{"vocab_size": 8192, "norm_eps": 1e-05, "bias": "none", "init_std_o": 0.0613, "steps": 3512}
Each number is 128 + 24 x the weight over the matrix's rms, rounded and kept within 0 to 255. Layers, rows and columns count from 0. Numbers have three digits each.

# layer 12 MLP down (transposed), 320x128, rms 0.0709, rows 153-186, columns 64-127
105131117135130117123152126115163127139150120169148131157113148037143098145125143141102143111131121143146105127143144132153177111124068130125104065093142148123139136157137145119130122124115153
147129158122144100148165163161136131125118135104106171119130123108103148162115133154122115144132127137169148095133167138114143114153110191123169107136101109177116151134145102129152175138120129
084142120175147173157149161142148112068150087114157110149111152087089139102119144135116091157134111112131106146119134143109142111143140136082112162143110126129100168088151135124098126132113135
080105153136145141148111097127162081124085185142124139136148126094172126096094122164128111134116150114144138162088117109119092143118158100118139142085145126166101139138109119108165124139112097
176116155123176202100141154113156117085101105140138154164104133176128126115132161088141125106115159115154129127116137130115153155116140117138150137160091110132094115138147120130123130114117118
124186103105123098119100094141174133131131071072090126135096122139122148123136119123157152120144121168125142094168085116146151087154144134176115124141149090154105153117129136173160131121128115
147123068125141093175141114104104116130151124102165098098191114080106146155145133114109130156182178124125142161141139133160126141115142184126112126083110106113159140117107131146109192131144120
134162132152167130153122167107159120145132142143175137106095113083116116096089149144122153186083139137165078116085118131077100143106096127139077134125131146143169116151154128149150140113138135
116153129130114148122130118192160111148136140176117120115146176093182124113153121102137098108106148145126154159103103144139184159123138118124152177127140202143159121126135155119111123161144076
177155086103134144123127144099080134164163118142144138109161157143146113127126116118140155155142170125110108111115141150123107194137148116157095145109121122169135134124157062106110129081109149
149145153155131173141165097143097128127148137159129133134138105152130113127125152146122135127125154133168136147144109175095151137124106113163128083123140194081091108099126111113106085127148093
148162114163174158159183126130135137093099108112114123106130129163107129100136125085140124120152072146154168086182173152176083137141113115173151132112127112147150123118159144104103081142134105
105159128096126078113208108144110120152108105170099111133080136085129135127183155135156094122136098104161103119132111120081152093123130132136139143112145126136177120093109189129108160109138136
124118138160127159118122158098155122157140118130118123119111146136155119146118143130135164094128186097107124137170131164117134096110112152135184138168133181128137103107148168126130113133122151
145132117086134148159119126112183121149144135080107123112075053114101058158094148087095152142179132161133143177108130138163112184102154092091141126089109100136132134129121125132122140135125134
122131146157152130134148130107154143126078099116117120140105164150128148124100106127114148123102156148079125126110093143119114108159162151111139150121123124111133106154131129153172133119095186
118091165126131139089099094156163182135112117157109159108123162107111150116171119126098144130107142139145115129163155123155156115143131108104111124151124117138193124118090142157130131069127120
114105067135139149139123143108112117201149119094128147131124069076133147097129126132114151150114167153137147123120108106188079139124111126126170131136110112110133134111118148152131131125124128
123115146115142090126146137123151114163104094092125128096115155118146144131098100135158134162105121134131133113121081133128129183127124134127133101127109101141134093155197073157158115137104137
109131151140144153113158125179129133116145129129138123075145135117113129121106124148159101117092112123142085125166161122139117112118106149134115134154127161089107118159121137122136092081112123
123106072108125118139170121114131175205116142127066139120120089127133133079111158156143130149119119141095137154124155154130113128159114099118138085098156119146149157139140117142126144121151091
094140116158099127117128148116119117148117173114156143116098199126170140112109110097100139118124115160163126128120114160103179121130086122156186135109125145180140124140105082095137115142115124
085138163158108112128155156146100142113115116155134127144129115170150112111134153129134123141134145174129166100151093142112143147141137135162178130106150148124161096103097124111150124112139115
083131119096097105143132130098109123117125189136138184165109117154138145137135173145125155132102069135076151111085137157116139112098161114123119126147096145145123132143112116125146119123138145
124161135145115142124128128121127123156153125155138135140183102140105143112127149151169166134141126178121137151148123079184107115148115111121117179144111138115153142137139101130130152158156170
130137139141157099097154118144136109134144145113111117131149165118144172111157125145139051134095112152141149125174137116129122091154090127113139126174176117108132122126139141130117125178110123
079103122183106092111141151095141120139142116178123126156137109110137119156148117113162071130094129109152138132108130116123103102149149129138135132096137122100083126187113147163101091151144125
131137130136130130173100123123132111141094140131078141165141143103103131125137114132135139115127197129109118126163102088090178163140114128106132141124125111137143134129144098099104169150125125
167132132132141139111123124110113185141094110136142109086138140143119102121167170165112158110080092095161120127098118116167137138146130160123093113141120138131116119154105116104122112137155125
140193128104177095114128105117137160110135120158142112124116149149106107153144143087168115108108123114105131117119136140113156152124080136132131152102136095144107107134154181156131118127149126
124091133122117110124138121139135140177129162105143126175113145109152111084171112170111107140131129140094152164162133128108139103160102158112111105118146117117192169130120143147097124156104098
147142090137145111119090109151117121122146134125151127136126098141104118143125152147108110106180141130162118094128095144110146143096140094138134114084124144115120096152163130131104066108111134
156170113140133150141119163113164115172118131150161135142078104101134101100107156168125157139106133144128133119122095123140115151117147128099088120194091134114121123142114138146138134169126161
128154116133152116134181130124120118130145158142140111125136159137085129155147128154144103159162118177115176127111136104098132136087119121110131135165125163144152113190131123108129161145125098
# layer 12 MLP gate, 320x128, rms 0.0719, rows 154-186, columns 64-127
128161093143106085140106117080113131167145136127151132137101150145100163152129105151064123124129159144117109136147101136100137151132130128109148141146127075124104130145114179125089128136137149
083133147145114151144159151101145113121133125075149130097144125164154107151105123145167178166106096149077136171130120126117117136159140102141157127112107110131164138156103112140183099119097149
128174122135150124123148145094177123155144145129080128152188189101161173132117160120148138152117126124178168158114093170113162122127140128104122119108142148145108084148137147062153112134167105
094122131142114153106198135148145155120128121132120110120158075120122130152135127144144176110163137146138126122067096153097116135132102125102150152101139118110103139148166147096135136116167136
133102178135138132104152129107128133129142149127138137132127162130161124130160144139125131084081140156128112116164153128149143157142119137135170145091139147120098124147123136110115163142132185
129113124105114127144127137134124132115195127134111144119111124126093150118103114135133180148127101110131142109071106095096150135202141096135136125066143142095110134119112162176139143134180148
105141179141049107130119131135133137115092173125107138126122143094135135137140111125110095105125133110122114097121144170097140113103121134120115120098131130108155121127148113158134119094114082
083154125067142122125161140112105112166121141083131180147090119161101135126147110174114124137158157171159148172133103118184158125144099105156127119106130114149135129103131116151127161075172172
124087174107095133117153108162123143114123124080137124098148136145125141144119152108134145188150152128152108167134182147150143161128131126156090152113148105151099127131098142144122113081187152
180143132128141107119174112128142078159130167142158098077100167123123082108183149105133141105095125106129175155120121116139127129125146096099114129111119103120142094136158125113109133114140137
163139168119096114172137119168114135085130145080146110092136138137143158126161100164062132155098130096138131100150116156123149126108111129126088122134112139110139146123089093147117129055150116
060121173130167140069159076113161077127141118116172119109147098153067124098173142139124138101146124150124124110139118108123115136133129120126135176142112165132120137137127152144139145103128104
107138123107106121123158126151137140090050154140134127108136126104136085159146099153104101122109081154125163140137104138124133048082129127160151126114108139159141130099138140161134174106120149
194089121132119118138159116115144112099136098141106097124146083157104151154119123113097127165096118128127127110057113132149123128142097081121123110097115145141113127134148088131159172165128144
157114112123126137168080140184088104149124150161122140152158133125116128123135118093122131124110115168138144125088167126143116147148122114123064142122131119141147139142170122107134107087126124
085104123122200124140159099146150112090137149156159161122148136111125126109131146163087090160155107149159147135139077098142169101129118097140134109127099091098130116109113168165157150112124104
127092134166135126141143141135114105128160132099147131141107115117108144090140113147090146104122136142131110095128113106120101150094142114086143087125094124148135137113144174163150145152113151
122106121086087130120151115098145104135103131129098174135105151099090144147151126150154145119124073091136081118160137120134121119165098104097079167166147062107129119135087131110102131104125127
163114079151125096125159113091127109139092088134132133143169107120126170120144129130125116166104105112117129092088127137144128136091139118155145115166128103068143149141136120139122099177130115
114114115115150105132172108145102108138116152138140082115142103146162156134125117110115111116197106140113121158139112170124142104182103109159119130116169090118100131130094153067092115151134139
153134093146140095177145148139129129178145081150102123100121118150128143152142113130130145162152126129098109125145156144153153079113110115093104122113152121135141086117151096098124141123123134
140119112143124116169130143133105117148159165121134137145172132148147117127137125121124122153135130102125147152122150104113169108144105102119144092110134104133141178160116139107143130078162154
160121140153126109183128144105131104131174125149121176121127122183151089165127150130094136160093114106099129150141141133187123108133134143157114154090153111092097122137122149155164157149136168
124099099142105102092122115131132115156159197158116126129134119103162190169112125120093081116122117106132100117118128071143135137126108162098125088146127093128113106101087166146133178137126114
074133100139154144163145136129133149123144105111113115117149118165105135144108116113130138149137140093114157112114114127161090164160120125133139084094117117139153149150158139085107072139102151
123165103112131126155139121149096169154129159134129136138096138089134081143147177124137115122131098112117117161119137098139147104115126152133157139084137137119143084106115119117101068155149140
137129084142108123128097138115125156154088098169109132128137093099106086134102126111168132152112106160136126147122147149091121121168128133156144178139149146136156120132124097114105179158125112
120122125177138133153149138106129133137168161124135141119123130112171084201135127089106149148129143156138101119098124104080132098175112133154115112112108096113108123120159090111145086106146155
119131088131109102151106120096140119145133087154122135179142170103081142178159122100129113158124158144125121089122177136123159113091101123136115181081143151134107138143119134125124111124116144
155132129089119137118145118143118119126126115138112099168131109102096120158124150178160133169112104142127123168109088144151136079156117130067122111129128128118074153160086092149113132100123138
134166146149128123139126140139142104141160086180100142133141124105091138107105111144134167130174092115167135150124143141138119089095125142121161124111104135128120119137116086125130120159129071
097148126151128172128130132124179110133119114152127068075135153103166151126093142139127083186102099096124075143134144150123102120180114123130153158115133135115142091153127131123141146121111114
106159139135107084104146152166127120164112151135100114143147117131137137167125137139140100106150134185115115099117116087167122092144181094149158106173157125119155129127110141151110189141167133
# layer 12 MLP up, 320x128, rms 0.0699, rows 154-186, columns 64-127
126140138177120116140112111123177147158138118114107099138068134169143114126120128095145077137122145115120163095109143121174114140129100151100121149100101143151145104141110118145121140152108116
122121153129129139109132093127112167178097120157114155151137076135134132132107136116132174152129122123110100138112149166116142125093148151129128107116166136076120173148127135099067104130104106
147098126094105162148119067127113114137136076156104114143138114103074155115124144143178120120157127103117093061143144089103126172135162143075186131147147107097130103090143118105107150117133137
122127148150125148135115113092089144161141117183107168164135160146136143130093137151119133141123151115137125139111162143119117101120105135144121101114113131139102136081151150150116117084103151
147105150174100098161112132116095133118119139164077175118161114143111174179127127132112126124161123116158108123101167168134155147129183143145139146148128153159103088100113153119122169159101139
091122161121153173135133152131141115146125170139122125101157131142104166114117059132101132143108097124131127154141135132104117119122132122109142099124116185077140106149133081105105097094154167
135085123108084093161159134080130137138121149143126140117137154168175131104116143165105120101141126091132158137127115141076134156114141119129149098100135117106097132127103138143154158156112117
122134111151107120113146135160130161185142149151123164096113137115089055145134177113104121142142127098202148100123096139079112144124096183099094114145094126126123127132190130104104113096113127
132121135121166134120130143097174138112140135130099130107126124111174158130140080144127097162161125165121156138120105113128137113097137140155123132127095115121160194130129127134150104178126124
181132137129103117129146059095137129157127134179108150104127088098124117128099159119104130090089112136144142091093082130120093099130131093082145103137122154181125143145088147138142154148131150
128119121127161115145152145112130122108135131138064121102118140139145155135112134164121121098126142139153132122135155064152125133146156126086078100111115109104138099126126149093121125153073168
149130148100128072145118108125134095103100128106098167168080113121083114117149127151163110147176155109130056124163127156148089077111114161109113117179130165147127094132115129140146126120139117
127134145115143113106107112139145137150161156108118154131123136171120091090096145141046130128091107120119126133089106126129182116151134173086109093107133157153128122178115141135113150107133136
150147135136111131103116100160114147094063106132101176147135150147123165094129143162113109134121142138144104118102141142129131152141138130146083113129136077100138133159135168129069061166137129
127115163116105120142134124131114128119109133108129136118148104101144154138110134136100140151111127107109129122112093162085098117161127131144123114144118093134144111144119125120148102118154063
111099140133142130145162129091134116122146097106137155137148125131136128128117097118090091130127159134094130109129106135130155194141163121101165124136092113155148136108108107139148146115108117
119129116109143118118142105151131143120134123141137117113170126133150137157149161102146100129112084082055128127129160113148137106196142116149076172173097151110098150117119093137126132156143184
142112172130111154145103154180135095141142109145110094108127125149078158123147133143191122091124146125139148142112129132082108146123108121104150134138134143127097104155141106132132129168155120
115121130123123117142121124165099110076100156107088150151119185132114151135113129098159099139111132140105126150148122164150147136092132158145148096137153137084101128142131192104113127136100155
110119124121150108099080143086116118113194146133133082086118142120123131134108141106118120146115138130118088084130134109160175120104156149144125163129108093120114123146149113157138097122131164
113145157134142118150108130154114112138155145131108119144089127154064197127103157139166130116093148103125114114100126137122126139139174179125117136144137114152147156108157108129137110200121125
173100155137090145121126111140129186092121143142147147083109119114098136160137154105126128132109113111173156150152152083109173118155102107123172120120091105107116097096130145138145126079118124
133103147115164133115150146141149119139173114116117119170100136132091144132076144145169114139136126124158117153151161138121125115123183131120121117126124082093116155142094116072100120097125134
104131119139121097112135118093169110111122127178145158104111153119148112092126106120126132136143110150111125058121126145147146126095117136132093085089093127143156077124173127142155158112110100
132189127152172094147148151111116105117085155144084096120087076149137119152106125129101125113148104111119102149129116073131122112112147141165152139105156096143131145084150097125146148119105151
126113108140162127136135136130129095137108093121084147104127140104141119106150108173121145141127112091126111087089098121110156133123141103115083102121124130146132125139127129132106105127158136
135150141113107120095122131155117123088134123139104166168161116131124125117117119160136158095113132130155079120126121106133154083142111159123192112157112168109143119150130140118138130105087099
091130141116090120145135131125133155115152125120156103129131130153074063126125134124120157118134124146092156092128119140161140144166121143166160148121144128126155177105172109114142128101125152
117116131125097102141137154126132157176169120142179144106136131107088132140115126166142126120167134159154157142118146148159172121113133146129149119139148127098139138086132123171136121165113098
127147163133114133104136156118124153117078081155124159127079115138106115161097114120138165099136110130081111129094125144152156081125114122135100163117096132135179122125115071102155113125127146
116100132101124170143190136149130163111137105131108163086118127113160167137157133119143107148130097154124154144164101105107136138102147106129129195177096118101131148128152136091139150137106133
121140173121102141142136166153109139161082105081143136136108103091122142160143163084172143129129152155132036125128134105151109130106137128092124132126159087159145129118125134143125145137162152
137101108137136063168095140144104105147118169095109119131127087116141162121113147098129167127144157165130108101102128117169114124129170095112094111184137116086093105115131092144129118110111138